python train.py --tie_embeddings=false --init_std_down=0.0 --optimizer="adam_variant" --decay_fraction=0.299
Each number is 128 + 24 x the weight over the matrix's rms, rounded and kept within 0 to 255. Layers, rows and columns count from 0. Numbers have three digits each.

# layer 3 attention query, 192x192, rms 0.104, rows 0-76, columns 48-95
139146113135112140153158126118147095138108132102103114119122116135129116085100150152120129122139118143128113082072155167156122141133124112144119
154127119123119112109181126119101104098131097190126129120140113118120138143135171124096128116147132130120123081142166155170123129129133135156090
062091092180133147131130097113075157107109100176134118170133071157164132131076158142175138115139101128140099132066121118153118133113132133109092
160150116125140106112144116126132106131119150124117195108170173118121132049157085076134125146144150109095122093083120099134145126154120117150113
185113174084139085135123098111100100170115130061102122123149141104097141123117109116099088124156156124121086112135129088115087114118137129140116
140115147154134101170137124126054122184116139098125119147135078125127144148101146122078115112155135123121101137106139132127086123125152151111116
185121149102132081149106115090127109156141110053103080104101150111105155093122091091118109130125118152150106123136108081109071122092103130160134
106131121115109141122141111089148133112139126127117117117087154111166080124145141112152166138090149180144144164172103116158080143103116099133133
140124179175113092159155047116105142154139106123126104140138118149136154135199124153154117118126148094125104138102133109137128114100178107128129
083135113116102167129148133085109094108138122129109132154079149095181069137110117131096186114104125196171144197144158135160092183113124120145147
119127166206111112178162080117071129139157111156144143152119116119131134098164129153154120127130134106155137133132163124156156137146163101097175
111116122168161119130128134117063094130161124144175148084119092164086139146144131110150087127181109119105116102120149141102125095183118178095127
134121110108142123141132158103089109159108121083150115136158144105135136194097119099111150134148103171120124161134108136076145123100163149137157
082091089183105103144154143118128107135129149133173174169101087127147134176147105124112133117121119124122138143097106168099153170113137104118103
151072150097131159130163097139143154107123085135120139139134099104127151113121121157189143135145138139153122113147101077113159073121121116123158
132162131136138124095157111114129156121159147145104107112104116142124143126145121083121112084121128124145104149127120086120111096142095137124092
111136112130146138121097117126110099078150127121166127116072120106132113146078128167116121087140131132115087170148158110126097148133120111099130
112080144106134137136169133129145153128168153108158072108044064126118151158178114129161108129120151108119121130179095044085130124109153117143125
134137135078119072134159122132128143133129140163111114129108123142098112094118117100094116128143157112122106104125149095130135111116114133143103
158143193051105132099141159162112137124143122122137087094099100068111120123118130121136101164124162088131091162169112092097098111129141111135099
165113155099136101127130123110154110115129089092093085081107168156105126087180073150157143125112146138147153118162110091091139100121129102160140
191126152100145049148153134088139112140151124073107063111138173146126130144123096111105121093148151149152136160132099082122060129079118147147105
092121106120137138117162133114139137095132147156141154142128148134173064137147141148129170113121134161124167156146134132171108121118133108138131
095130091104128169116143159151141143110127151152156178133126129105147099132136159149147139128128137146125159127132125157169164133156132123130153
160122144069103131105123117105174113121156148055091078101072213086128100103108152109099137159099128158119104175148115090110078125066087116141107
097078086108114195164090173132183122088086129194149172139124076148148111143095123175181149159125132109128144109155103106131109162150103135081139
127092113090125143139113142155193112107060116086110104163127138101152136149132138178146151159115141147115120093116133137157110150073148119136123
144101185177141098153099114152139148163140115145162135159160099150091145116124137169144090134146115085123117087128159110131136123124156124105175
097110115139156152112120142153142133105124139152150118079122093157102125132099149134157125128133111104111126105119151126117114129173103169107095
167111148127142136158151141103100121148107092152128123129176123129156118153109114125126147149122133115129152151163128160116152125147157114133180
148118154110102127155128055121164150125155112192129137119152097157134135115130144137142129141100149067139143150109122099118118099134101121133113
135151111111134121108149111107102120147120132121127114106124137129131135127118123092084145101116140142114124156119126121111128117130125143146102
081088114144125153130090111112148112120124144157142133130124123120111112112114117127137147166134106111096129127151109132081123160139119138133135
153137144135110105146127117091118130151140104126127144165128145118152127116161119112122129146126143140155134153147117141130146134103151101144172
104122111143119125108136128150139140119156150154133157106113097161104143139126125113144118085119126112108114137100113110116119113146084134115070
147152139137122107141124093099134146145131121138113114165139139117157132130170102124122131116121142126160123145123113125140115131101147110122150
126101113112147133104094162166133098130106143083134109089119137113104119142082130136115139157140109135099136103126136173108133126123135133142109
117156078105114129114153119118132111100083137096097095132076134117174127155156115118110164112117165150130132142102122164139112137119130130147067
117158083109112137117159121112114125105098135103092101106083139124153126140145124102109153099126165138130121151113120137129122130138112135136072
118154111116134116099081132126134128133149157096134134100125149139124131137140124092113133120125135136115109134106112143097120123114121148161072
124123121109115114124096129102087111145165139116141137086122162134110105113131128083075132153130116122100126168131126146091144143128123127161115
114135118131102102116143132110108123143139139120115147146118115125118132150111133115117142114142115146144145156096109123134135117091144131097098
124131105113145128090097151167149122118114165120119112095126120132097127143096134116122134107123124122103123117116132145117106126146095148142065
126135100137122110115129126156148130112106145129128101164113088161151168175123133153139115082119125133150134106076094117149100100103128140083077
150126143118110109161146122093127133143138103115126144169134146119150134125158114140121131141129154139159129159141111121130144132089158097126168
112099114143149150143157132134120117118103113154145122128148078163138142156115151147175130129137120113114150110119138142133109123147114154095109
172177154109105118133087121102128145132149130094074088122113159104137103117146126100114141167126144133150124136147129153132127130129140129189141
151124132113116101133088157120106148151103153123126144145136141133133111104114125104071156149120110130132138135134109143118154144106143095105133
112128153150095130165171126086145123116161127141118157127114134115144121132171110111150095155151135121148110142141143103122145140137127119147164
111100114139134117145153153107120121138067131138146132171138113139144123158104111141118144142139115129130126140114113143137144156108155129108129
107134114115141152125186093140137135108145138109137074113184137134143172145083094155104092080114112134128094142113138065106124107124129146124131
125130117126143141094108177148142120117114170073110123127122156109123132133138123126150098130145130154127086097169131103129101134119123137119128
105103116113149169139153130150109113120083123147138100096155101141111125131077137154153135122140113115101143114144150117115136139159128162089124
127120108116125104134125123127125116154106124120142124164147131137132128139118117120093153129115113140102139147094098155131134139082155130126125
119144113145120107143157120094124143123099136098120121179128129119171139157161094137112128100123159142158112147116114111143120144095159113121115
152169128108127125100123082115141131124189134110099071085131166131132130132126119100104128108105124123121101147117128111097094105141126139181120
103131118158104117152092177120107115144146167067151186138098165147149096127168128122118110175136138150118114137129131167118156166109130080127113
114158080101121141099147123113123108102099137101103096109073140118156124133149129093103157113125148142127133143111121155127122132128108144154073
098098109143141155118111147173179118098080131127134114117123099147119133172112141167185135146139135108102124086115130144121127132149116150118091
133107137165108127178140097116121152124145105182134152118188081201146148154148129139163133129098144074120132154102123126112107121150113115100120
113115120107134150106117125146115126125150131124136138078116132124098124131106151106143134132141118127113125120128136114090133100145091146139099
157106154099137114118095135144125115150166101167140142103162129133076138099093151100111118156130083126118139114146136128122145092127106138130161
124106144132133113139152149147133112126127125152148158130139106140113134120143142140144116144136107119128157116151121137149128117120124124095144
081115103149140138112106128157157132102115169129134117102142095170128138157123118133156127121130123101106110113103124116107118137153101162101063
166092090090060089112114171119074119105199088185113187125070128052167113089112224150130156070119143129140142109159136107100111052154148126130149
157102088113081104110105115096068116135186111170122167125080140063201109089161173123129172101103134145130154116144145123115115073146147110116129
202113133145125091132120117153113141172151100157088172080107103139108131092107158118143124126159111108098142104179147113098138075173134152132130
038088076159113143150128131138122107115142146171173181137127097154170158172161166159146155082081205136113133107115146192161136146122136138090096
061088102186098131121139136152092139095135142182128162151070103122157182135146181135159192095084174138091123105087166176149120117162121095140122
193153161124083093131083152096074160148186102168156035100133129104110103106144147114115101131152083104152098173155104131100131082168109141116147
163185140126110112131137131130160112158129120129118078124129124137104112116109124098156096145163103119111138157171132116106131148122117174114108
130166145130119116125132138134122117174124121164127116093126116140096152149100133122146083129163123126120098130139127128099140128136145169108117
087136141185108121136134183132116145164136126166176132089117115130100168139138149133144115095151126105127076133117117143107171078178155130135124
113101093126132185103099136126169104092117149058105129157129163115182112150130088124112163147071148159164144136109148117143096176059114093157132
146089137108116125131142147128103150108097107099143113139159123127109108157125135135077126149140114147171121108147132121096111123109146144177132
095109116118132152126150118135161130123124155138097115135095151104148111088127122096155117089116120158096158152111140131109154113126100092104129
117132147132099135112107136124133127127133146122156164098131131120149142156153134117141137142158130082114098110154129113125119129114150152181132
# layer 3 attention key, 192x192, rms 0.106, rows 0-76, columns 48-95
138137133164116118178096139116096133144121129140152085133128136132115162119093119114148094092108100153167141168175103073092084094128129162067154
128109096181118140109101158142180128084129124131137079145092152142123134100096129152201125140102069130142148163136115122088105162147089131118148
118145098146126166112142150116120110092137155134115068112081147141148125086149118161151116098134136125153158128107169129132073140127126141142137
146144119148108114178127124093117173127163104140167127141093098131161127145142223128116121093157127145119170144093129135111149121096164128108145
153087150106131110168119150144161147115114087150157131159139122138087155187120071087093112131119099125124089127138115115108134126119120098142134
138092143039155104104129120146135142107105134098110121141155142109120121114134086118101134131112118111174089114132124092148114148145115088144116
103125158109149164076181118134107097145113135103112112130130114095128111156130107123098107147132200115099107124094137169146158127128192095126156
109133076188086136168092136117073144117157143170106121135125133137156146116136163117155152123109084137116175153132131159111118133109063148135111
159098154114188150060132142161126127145100150108094113072120159145111151073130134161100099127171211121088092108103195107158103110184208112170123
131136050168056113191108123110100157108166132165090104162127093137170080127150154122130188070091042150145194136144097172103107147067060121124135
149102114133159118071085136157126137139088158119063129099115144149122117091143130158142109138162142138106122126131131129141137113166156117159089
141118137110132146075153135180137068143115136070136131102103154148072161101074161173165083179156171099091085098190158141121147113147184121110128
123156120113105142160216137134136127122161143137170089116101126133110119172152118097113122125130110112094132130114106121113139121117110140109139
140116098155159167161147116123158124125086124123103121155113127136153123095169065147079135116136114146106133131113156087155120147086097127151117
124090157112112133065124140092113119113109127114166083106095119135108166139115110122177101167145169135152109106131139132086093154150150167130123
121126145175108110144107103126143111140146123099159154124155128116095130152105153117155115134123117135138139099126114154115150129120126150109099
123113107120143126087106137131166149137123169123091078130148151128122126152144134128144120115123110114139136099172083102086105161106114150136127
115157120127131093102098113133151115120184117122088108100149157112124108113128148131160126126142130145143151092169134096114121163132110160154157
119141096153106138101084118120154111116146088140148175126079127114132105130148190147161135138161116148113149126130131101124153156138136167129149
157108147131140091162134143138163174170123100135152156148142128114115150132091107097085109125117122131114106100109089132120150097113138109109124
134105170092175123123126112135135121151109143119158080113155119155113133176126107121074097101138163107163125101094149117115090122116166127137140
139113157125198138140194102120110126164088166086126049151177111154140137134133136186069095131125206097110154079080192130125095111083180123119169
115138088217091139161084127107109136124151129170127137117111117131150150090146170141173145124126105125110163140124146183123132129132090156119138
158129109154079095170103141108141146123136114156135138135149109155121137155118125145155135115141067143140150106150108125106093141112080157127114
077166095155113132156123117135081143153187150173115141120147150103157111166125131083173168086095109144117140159161112166136137106134096118136134
134104125157098092152067154065145152104112088160167130173155083178125170089141116145094125126152110144140153106129134111122090159117089180114133
117136131104112132135143130104090140136131117166135130146123144099174104086201109125080172091103131157152137169125143072160109129121109119156181
112124126095164156073109123153137118116127151106097149106093161108147089096153114123122140143136148147125122164141115118140146111141147094156094
119118120114143152090128116139117069122100133124078157130140164131122143083100159174168119167110171121115119091153183154163123121147146106127113
121126136126112120107156180100156149097144133164152116111115128143117154133140121116108110132140140104118128111078118142142121146153121130126119
114097137137139107120090142081163147105128109119142147113151133127124141108118109113147100123150132157155124133119124036103112135157106151119111
124139112138114117161162126139146138131131139137137126137144116129117118162108116116136119126101109116125148117118144144135122130115108153114128
127101118129137142113124129111125108128142146135120135156112183081153141113133147115087108122138140153146125120119151128118101134125114101080127
119132122147109108146107146105139188126162121133181128112127112118126129134141114129106122105142100141147146139092076123100132120144123161109133
122111124160149170120114099147144077120071127096089112158128140137124155134084119142166124159134135144136116109160158114121103137092121125127093
126136134167117117153119131094153172127147122130185150123153104143110128110140133125119126109123092128144144118086107110112121157148103172113122
123143131073133154122159106150100087128129139121091110149091159088162105146139129079108138119112146114130110163133124131141143118095134065128152
142135128149103111184154132101125135133130114165148120153160107139128152137125118132108129119118118116137132111127167128143110147119112161123161
133135128155102106170143139109131137133121123150145116154162114141119148141123113117125125127110118114135130104134158137123106143120112154122151
119146133111102121175144115167111111137141114118123123133129122097131120190095108082124142108116111131132124157166100119102151095077129116125139
106137089122135122163162137177108131108152158149087095132117158109128115174105102088145129108122096120115142153157084158101154098106111104110124
151157100153136144185118071125134121150094136121119088130096125137147089113169051104144140109121117156093153122132102101101134100086125157141129
116138146123133138147147092137117079136106118127102148164144143087149113145108130099131133140105150113148112126127146150148143120086136081108130
138153143121122160172153083104132084158090109098142113118099125152131123077167102123117148115127149141119119129138180051136132132100107151144144
113130117131128128153125154104133178120142120152170107107130092147130137134144092116119130119146098146138135150111086093096115133151115172128145
144112128125127163086156139133159096120103129113111114130114174138136167081123156179133117152150171121094119110133173110139099134135123110125124
125139146112081044171092126119096199136177109131162160125171105069128096166133117082120134073108102136164145149108057146099174092138142133116133
096156115121148116187146117113126130125166151175124130133118127144142111155150119105124129131138116105110143154114118136149146134141104137131126
151078129138124076088077160131112159130158122103166163119145113106110138129130131139104118122166114157141135120147064112091137108128161129133140
152130124123153121163165132119151151133109131165118098123104134139141125123181079151091135157140145128090128130111159106144119122106125127134142
137163144113109157116168129133115117138104124130155118096124084156073134136133126105102120136083119115134104134153159095124130146132116142122140
118144139119094113133134114138095073153157119135155157136121137106148114139128183103094127134132145125129111137153120152134152109106154106095170
151088123121158159061145143134152107131088167137084093138114149165128150101146131166134110159098182109082110088153198158148072158149142097137118
144153111114134161186171103118134149124125136165127107131120136140132114127161100116092142114109114121111122143097148091144129120118090145126139
137146122148113126177149140104143148127127119163164125140165094172118126123145106132094141119114104124125129121126145102131129147132105171143138
110155135133107117136141141146124141128158133130152172108185117101099136179101151081138112101092094104169127137101089162124170141129125126112122
110152096113137113172129120180122092120133133137096128153112141128173103142131091123119149113138108132079124188189105102134158104090128095139154
141130117161107111170138128115119132140128115151148117155166113126122161140114123133121125113114114116138138101127164149130110141112114150119158
127105154094122159091116117115108080121078095125104143140127159104154161076143117143111137157129179136142094128143185099154117137116150100146148
110114133133140131111112162119163140080101128122105109117137159135123163094092110126150090136169134121123135128120146071115110140144107127137098
105103126107113134104134113163107085130134147093112113132105168095137134147081134113175115129128145129135125133170122135110130107102147105112124
113127138096133144092129108139106114128143141092116114103074143098132118133123144113150117128144143133128123148136090135125149108131142089120115
136120137117152162094135135118113121118119128126113115118101140126132147109136157150128129149166149124115134115130124120125133118132141110130117
126130138119116152129126110132110061121098108118105136148129155113128147101130135106105124151135145127131104134159172101131139128097130109128133
105121118135107143100145133115143146135086168111128119179177147089158117152193102114112141146092144124172125112134125151150124202070134124164127
101135115104103162130194139123164137098068137114130096176153149111130101124151129142123135117088136148136121126102118154168106187087124108154141
097114118160132106161112124090079105099178114157134197143129100148182133149127132115139156135127130129130152118135130102117135101137133139124114
125140119142091162131147111095115148041100143183100111181145160139178111081173152140161165139088117157157164119102166116190124197119115116171128
097153083116055167160146146056118136070154113201150105147125138107159100113110161115137156093110093170157121143140099089130099155097091127122132
156106123181163094133106101173137137216149147126110151076158118150123111125125099142133091171155118102115130111105043182080141075149158119077102
106102143148172090121137118160137111159130131100125156133154135130121141162147108115123128156124132106135153109128131146118145103128147145119128
119098128116189113112116119166148126162114129107124138137162142121126139158166086123128129148106137119114143097115137145131141114136168130131147
132123127131146114141132106142107130179136131173110135103133125157094128110144128162157115155119110107080091133133128133099158080176155129109110
063109087053135170151083172049190108061119134098148104176114172074209063127162097103127191064062137197196202170098103127194068201038090076150123
124151117123102117122145173158157121150198131126104110142134115130109113101128149116106098110156127102124115148119092150152123109143130119111157
133166132119154146106093106113143103166136138110136135122086109119141119142106146140118148117110150133124112168136096089144132102123118137132113
147142119133107108129142123173133116110075136115111147093126131134127144131150112128159154128141115123155133112120068123141152129137116124094101
# layer 3 attention value, 192x192, rms 0.0941, rows 0-63, columns 48-95
094109139111144142092137123153162085090118127119135115133129155107144078099139122138141129142122147148129117105128167114154124135141141111156107
138093118137106129120152163137133163124142124158131124121145092165115101159131142156091135110178132111105115125117121102088143123121116156155101
159161146128123105171152134131124147156149107126138124087145103146129095169125096104103129099162115141139126138101105132116165128126134173107126
151139135124110088129117144129149111113132123133085123124109161136122147102138136124167133131145140133143122124180128116119107132140145137138119
147128138108115128124136078152104126148131115110087110080105150113136060069161123112121134093151143149151145129167148202169142089110110138140142
121112134124104130191131110110067113135120113151136135147146096120112146147118128137134138107086144100134125107122143130151129126124115103131153
088099123144111091116146140118127090151103145143083101170114146075145161158137175172138113150122135114146107130163092171132117107102146121103103
142133112154164110082090125114126076122056154063104163161100148097144131090133095140156155157142152126141170089120152169182077130125130122133148
187151125102127115185113159116105135159123105097099184091144134185089111125135085154142167136134132134151159133170109126121133113110110184180150
145095103143129095135140113111121162146135150149110093129123110155137158121143163095089101109172108104096125148124105144099116114102116123117114
167111133132117070162160115150112146141150119158115124106156107157140114191121125149124141083182151133112085109102111104073130130102142144141107
153184143150145137158110141099111164151120125106153157092129128129083126112125095083068132125109100144173155172170107154159165112159123165090145
136127119141137153129111119098111168174129147113146128137138106140127166127128138112098112137136115111112153148105111152116119148113103118125141
121152114143135138120095146153139105098124135128158189150151114144128141130104109135180152167117136139133144097089148094138128164151119151152141
126141147122107138139153143134109084111128088141091143122127143100108097178111083152160183123112146143155100108182133093126153104140133148158129
099105123120142177106138139144168106106116129132144135153136118124144109140130144184162118149103161149136119110104160125134104145117131104148114
154129123134096093184141118105079144121140120157134118120146116142109146140125128096102134083128119096134114124134116113121118113133113142131140
083155128132163153131119118145110125118114133133189148141136133102129115161100068107086139162067106129145119108120146089169158130142109123121117
161153136140098148096099185128129153140164151108158177115166131150102145121099123142138158158124138129127166164131105113089137154169122157167153
160155125127155104164151123128101149149133113121141161095129119134128116174116058098093153117136094137128133141135109104114166094128123172103129
115120129124125123154120106114091132142111139141134131161134126114125168157128122118127125133098121109129121128113130130132128131119122094113138
071108142127143153101143140148163116117152103152143114156131129105142128165125136164142115152110122145126101130113121107117157134126151111108109
094124123154136155113107144111131114138129149152177110170140100129136164138117149116113112149130126118106134107079137124137127159123124115113121
147119124137106095144162135140099124159122139113097142095166125143126092133136130143104152108184144131109130118145114144105156093112120187170117
127086124088142185125130098150160136124125129111114111123156092153145081119122142193151113125156147129085133098082164174132112144110134092143117
142159142096124120146149151159122155103158099153149152074130109155113090168098084117136166117143133145155121115130132090112161139165146175105101
152142126121124091098151147153166141122152120130102135095116139143137099124136130125125128106179116148140126142153113138106154118124145176117093
106140145120104130154156150167111155138190117180164124087146107147092099131122175111097107128135130130154114151153134160121180127140122158120107
146138122150111107171122114086088168156122120142126111138139110134116192134119152098104102111106106107139126162125103155119120123109111126093155
143126108137110088152146119126087157150134143150122124131120114131128162165127162109095122104149116103121107148118108152111126122113125124100131
154118136138115117164124121096079122124101122116129111129137121143103121116125123102123138090121148100135135110137145142147082117145110129137146
148121112122125142080096117137138131137143149077132146138126146118131193091135142131177125156120117115112154157108103124103111161141119099157168
134132124103121158089135153161175135106139127101127156116127126136132068114125142179158125142158148151131137115116152124125126155131144138161115
107112132119141162119121128134160085096126128125143120143132139134142106108134131145162126136122160140113126087107174114145102154149144098144123
142116113129119117093114129134142145123141143134122156162142114132131192169127123159159151165121123100106140139096109099091133158128135104118134
103112144098130171131126138137160112087131088124138133117129146128119104116111103158164145152091140134142125107151144081136124129162142126148121
099127137135120131141124103133088130138126140130162128161135122086133170150121131125125116136076130108150126126099132147156138137123126089114156
146145139123146163104086140122167114115119135087093152122117168136114152085122094144184149166105130143143164163181111112122104136163136120155154
155141116110114190108095152135141144139139156069144147097148134143102129083127113134150135171124128124115178154122129155130136166156119128170156
165145127135125116115130165113152165152142135116118144105134115152119128128132125137130126137160118148135148154136097127090145134120135162125122
176127126139105096175121144090084142169113145105089143118153122149107177141129128131114137111140114104133149153165093144114111102113108150131153
098131141154161128084085093121147114120101121131127106171080131102164152077153150092124098114083119146147140134139138160176109120129142080082129
106115137162134135095119155126170141135141141121123118125126129120138118120134139142088100126156116150128128149151098137111161115120138157108101
120129131135118152152115099109078146163126133113156134164150110095127168147127125132113116139086124104136132141091116137139135142111110088123179
134067113101125150101113113138168128112127145105089086131116134148148109075158163164147096141159134120087144122128136143111101135116119092168127
108117136123128134152142102138086112110113128133168132150147099108129120155118110132136136107104151109134113091081161119162116142138133105130144
123131122103140133141171129150142179106154096152169128104134094158135111190107082113095147117133097141126101127098130071099169132135136140081092
094124126160136131077101160109142079141100159111111136172111150085130143103142175162132108152130141134149141140149130202172126119121142123114138
147129129113131126112143157143162139123144119113109150085122133146119080130126113157111139128162114151132137134157111116106151114122133181137105
108126134109130152082110131137181124132143135106121127147123150117124170101127169157181092174092115138137126153143109121123103156121140088132129
106101143145131100121133142118148124109132125170132074143116131134141138113150153096090093113144113132127110124142139113132128124126142117091090
116186145114155166104119113158125101124132123080173152116111143097128048097119094116138129128121137166150155106104175158186142140156124143130149
113149147143151132122126164140161128112143124140144139108117130124132087145116083121112140142136121166151131117139130095133159133152139167116106
098112128132141136122123078131096115123117148136168105162130118088147131116127135113120113127098138105118125099072161145166120145136128077121141
152108110108128088146178130150129156111137107134124143103137098148140091185125102152099157090165126131115090102113124088084142106108139156143096
137148130126124100088138157164161135115154140135104135096107140137140087122127130126126138125181123151133122134148115138110163126130140170123090
111147140153150127138113083120087104145103146128158126166125129071149156141120105097120127118101138120128133100086146152181133125132136086111151
124081099123112157137120084098117129144120132127112089167123131132122204111139180123135097141086122086094125155135129143126092131109100056131153
154123122120101115171146105128076139118131119135134127115147126121111135153118119103118150099104129113128112118132133117140124110132112119131145
111115120123136118127140086128103139155132140136128113141130117111142162150129144107117107115114110104104122139095101142110125127118124092107138
123126137122124091171168111116075104115106115162140124136134109115120112178115124104099155078122136103133094085129158117149129109139130143101116
130096136116153135096132140148178090112105134103085129121129140149136079098143130165145125136159149145098134109156139120115123113126139128182104
117120122126129141159146112098115183106153099166168107133144101162116185134126133075092115111112096085106098136096121050087126138145114092126131
110105120138090133092100161126157093129131158156097124172132133130120192093134207162184102162111162109131129135157129165126093163120135088140137
# layer 3 attention output (transposed), 192x192, rms 0.105, rows 0-63, columns 48-95
144133097130116086147154153088112123160148122116094173138117167118095141134135123087079131122118182128137131171123156145137158102095162129138129
099142124130154132108145094130139130116132121135185087135108113110153142106127118133131137132127080119080089113089148129084122140156091129159095
097096120108142141102083122169128125095134108140128095110128123104135136126107199125138133115119093082089122114141134125126088128139122168095082
138144101109124148140119118113153117116136151136108124131139130130113127155126137110106140116129172098147136151133147125156132097135119141121118
114110066141114089143102101140136073119088098196110135173141130170101136151141117153117141161114108185141163118149150126149138081133095142087085
149101167124095126156135124141133148134127113154113134129153117145119092125122113180131117138119114158155137121136065109110122142131164106135169
136136184154125163124156110136143170119176130136137118122097099123122171177153125131155124153099136089199097152127120147139163130145139094139178
091143167149109120116115151087074140167096147118107169096093151128102087136131172130105158118138177165166153143128134102138128149130161157110173
134100148096086124130093151151114096110096097151149097079131127142108069135144227134163179166116153116137168094132103122119121142135107159163110
085134096128155140126127094140161100106099151140157084164135095140143136136121094159156113120140065135104114075122135116150122141166068112118102
090110115083100136147113113154178146091169107163142076128135108135111145116112169153149092125105089104097096109128125105129084137171134142132089
163121160144155162073091108141098109108069129149113096096121111116144110119105151133147155124141111121123149113158112133133123108134088168101097
114124145137133133115128143148117131135102140126154109136128088152138123116127124146158127135137062153115136084136112137114119152142087122123138
132149140088105126129111182103111164168121130071108153092120175096130111110106163112099154109137197120125132142112136115102111152121172122143151
183101160131090132134139121126102144119164082130129145099123146114122132140119162122114157148093183087152130167120116112105127136117179135137148
170155115113096078154176154107132145147166105121117157137122157149096173118156107088119117160110189161158112159110145162102149124092169094166141
119099135104120155141127100159150117118099131149122108137163098142126095141099106189148132117125100128114126088135107082128093151157116115113126
167111154121110106119142159119072148169129124087093159109104168087144116099115137125124127108120140114151146139123098126121148141087160126126152
142154169136126179106116157133125188134118120109145105107115090131132105088129141114134160141138090115099129142147136133077094133146086174163123
118090146118133143097087123155086107093124111121133112087113126090169112127107196136155147097146115074099150097126122102144093157139115167103088
142108164117106131148126135150128140137125136120125117112143124141126109126129123155166100138120113142159130105131069124134131154125161107138175
172142149150139124126156134127117170127201120104137150112105147107141182128157127089127104128114154101142108173101125162116157109094171109151139
117130170142131132104153145135095182160124157096147134118102111124136129105124129139118105100137070133130112130118100134099131145130152112140171
084121122147114134126133120129147151119132093163158104128117112128109124119103171142117151138107087115115115125130141119101107132179075156126112
095126094143120064147157170109114093119156113158125130155132134151095153128172135099108108131134143166102140126118145169124145134115173120157104
131104130089143146103079129144122112109135110107118089102126157068138117116105179108123133105117145082086128138139150132132104125127173175139075
101137101118163147097100098137137102094125131123139093122105137097146163142127144114132138122130137083099109124115184128143117113149104151111068
130136106136148140106124109148152146114128109152113091162130115110157139108125092155092120133123059119116122135139131121104124092157120139131093
116120150119143176132118106166158131105085137160124105141156094154132116130114103190173121139135088151142132085147095102147106139155105113103137
087120135131148158123107095151167137110111138145142084141142100128155135127104108169161108124130066127113106094127110098131105149177112122112126
139101155128106129150151127125128116130100117171098138137160113154094076143112118171107149129115129151127145119149100093124107137138141134122147
116150132135132146157100186124153151150114155093114158148154119159115113121138112111141128149143111163119158126168133130146115127135111128141154
108158086121143093108117151120127120134152112110144138137114152120138158106154129080110142145137149130103111154106192158098135110104120145149082
147136116129106085153162162090110131154157132123105168126132153140101121130144124092071119111136179139130133172126134138119140116098188129152148
102133166107140158132094145121144159131123150074131100114113108090153127114112119129154115122155118121097120112140118121131109168143148124152147
182124133126115101149151156108104113144154112112108166112140164126107118129148131093105143130119196125133149168122136142131151112085175130159133
135126164136110139147126134142143172141128120136106145136144118137122115117123102162142104137123101160160133131150076119115129133129154110116173
177145133129122137142126175104113110135123129104117163120133137140111104139150144078126159140138183131136163148163151145151133114105121142143137
122131112138131118133115207113108119155100133104119146147143133146087096124147141085103171143137121155105170124166143166109121137114106154159121
103154126113152160088103113148137114102119136117165085117104109117144142122136152118152145141139110095105113112122159149125114122144069148135089
115112169141115173136132117147143124095101122163149106117136073161121090153122148171165157143131101122134138088151089096125104164171090134123145
151164107138159130119134085122138112135100162136106158134120130142142147153140055145132107113159158178175128122120120132157168093101095098063134
118163123160163143090152095112122138112142138120169119122077111108147165121136131096119142112140108094109097139107153153115151109136072131116106
130127164147109138146133138147131172140126118143132146135141108159128109109128114160159124149130085168156135121135069122106122144128123115126170
103146067145134077164160150094147088147128147128146155177139121169108133142174089096108132141128125155105137118117154160135160111114097107165114
131109160127099119150134146130125163150147114140094148130144136124109103121109123158108107116120119151137130143142082106109115138122189125125163
126110120093163131112091104150127102108146121112127082114129155060157152112102149101163108102128116087069113113116134143143110133120151142131068
135174176192140152091148098097099182142124151147136155109075107143134158146163120120111144132135151145195118170122121143101171106132125118114180
118132106122149127100115110130113093103140116126151110113103134106146148131141151103128160132132143089098125126103174143125133118131088150135073
151162117124144133142125174131153133129148145090114154144139138145128150138163097095140117158131158142158133136139149158145159110094123101142146
124148108127173153112156066127138106119144170129141118125109129108129154151122104125113103087136133098130089138106130141149157097120127116109121
133127109151127091096114158117081143153130106126088187128115155123146114111137132112080159116134150143134155166126147132099129099095142161102113
143134124114143133093117120119092122132139130104135130100097152079133139119117169086113141099129161079115120154125156148126135106103132154120095
119116136150114109144145148123134161160131133133097156153140133143114116115122092155110102119128093170149136141136087120125132127121165113117172
098117114104139127122115089136138109099157105140156088102114145098141142118112165126163125124116131097084097114083145119124108147151141140141076
101141096116159139089103100126130107104128130114140100129096140089154161131126128112115136117132136088100108131111187132134124112143098145111073
125117155154103131134132140123119176153130134141097162126133123142117112120109122157119104107131115161163144149148081110126122133129163124091178
144130126138112115182149139126153120136107151141123147176174102179133120136146058157153106153135097180149146094137090121149144145128116072147176
134096141114107141159116125157147128124116110158104124138176112147119101133101107176150126133114109143122142106145096088128092150151144126118133
105102142140124126152133146150150144127133132113112135148150118135135127136118098152154100126132082132123128096153100112143119156151137108116159
135080167134116134127138095131113141122146117164103115111132124106125109141100140172106118095115138112135122139118087094119112147151196132115145
140137096142112077142161138085120101137156123125148139118101136136110139132156142080097138136129164114113129149111151154125156114112118131162123
128102120101148135156127136150148090136100152097133107143184142122131099109085092147163094113136090135074126077129101103153110162126146110139139
152182139126112150141155133111162173136122159121132119154136103162119146130155067136108098145135124165179114146138115131114145117134134086156180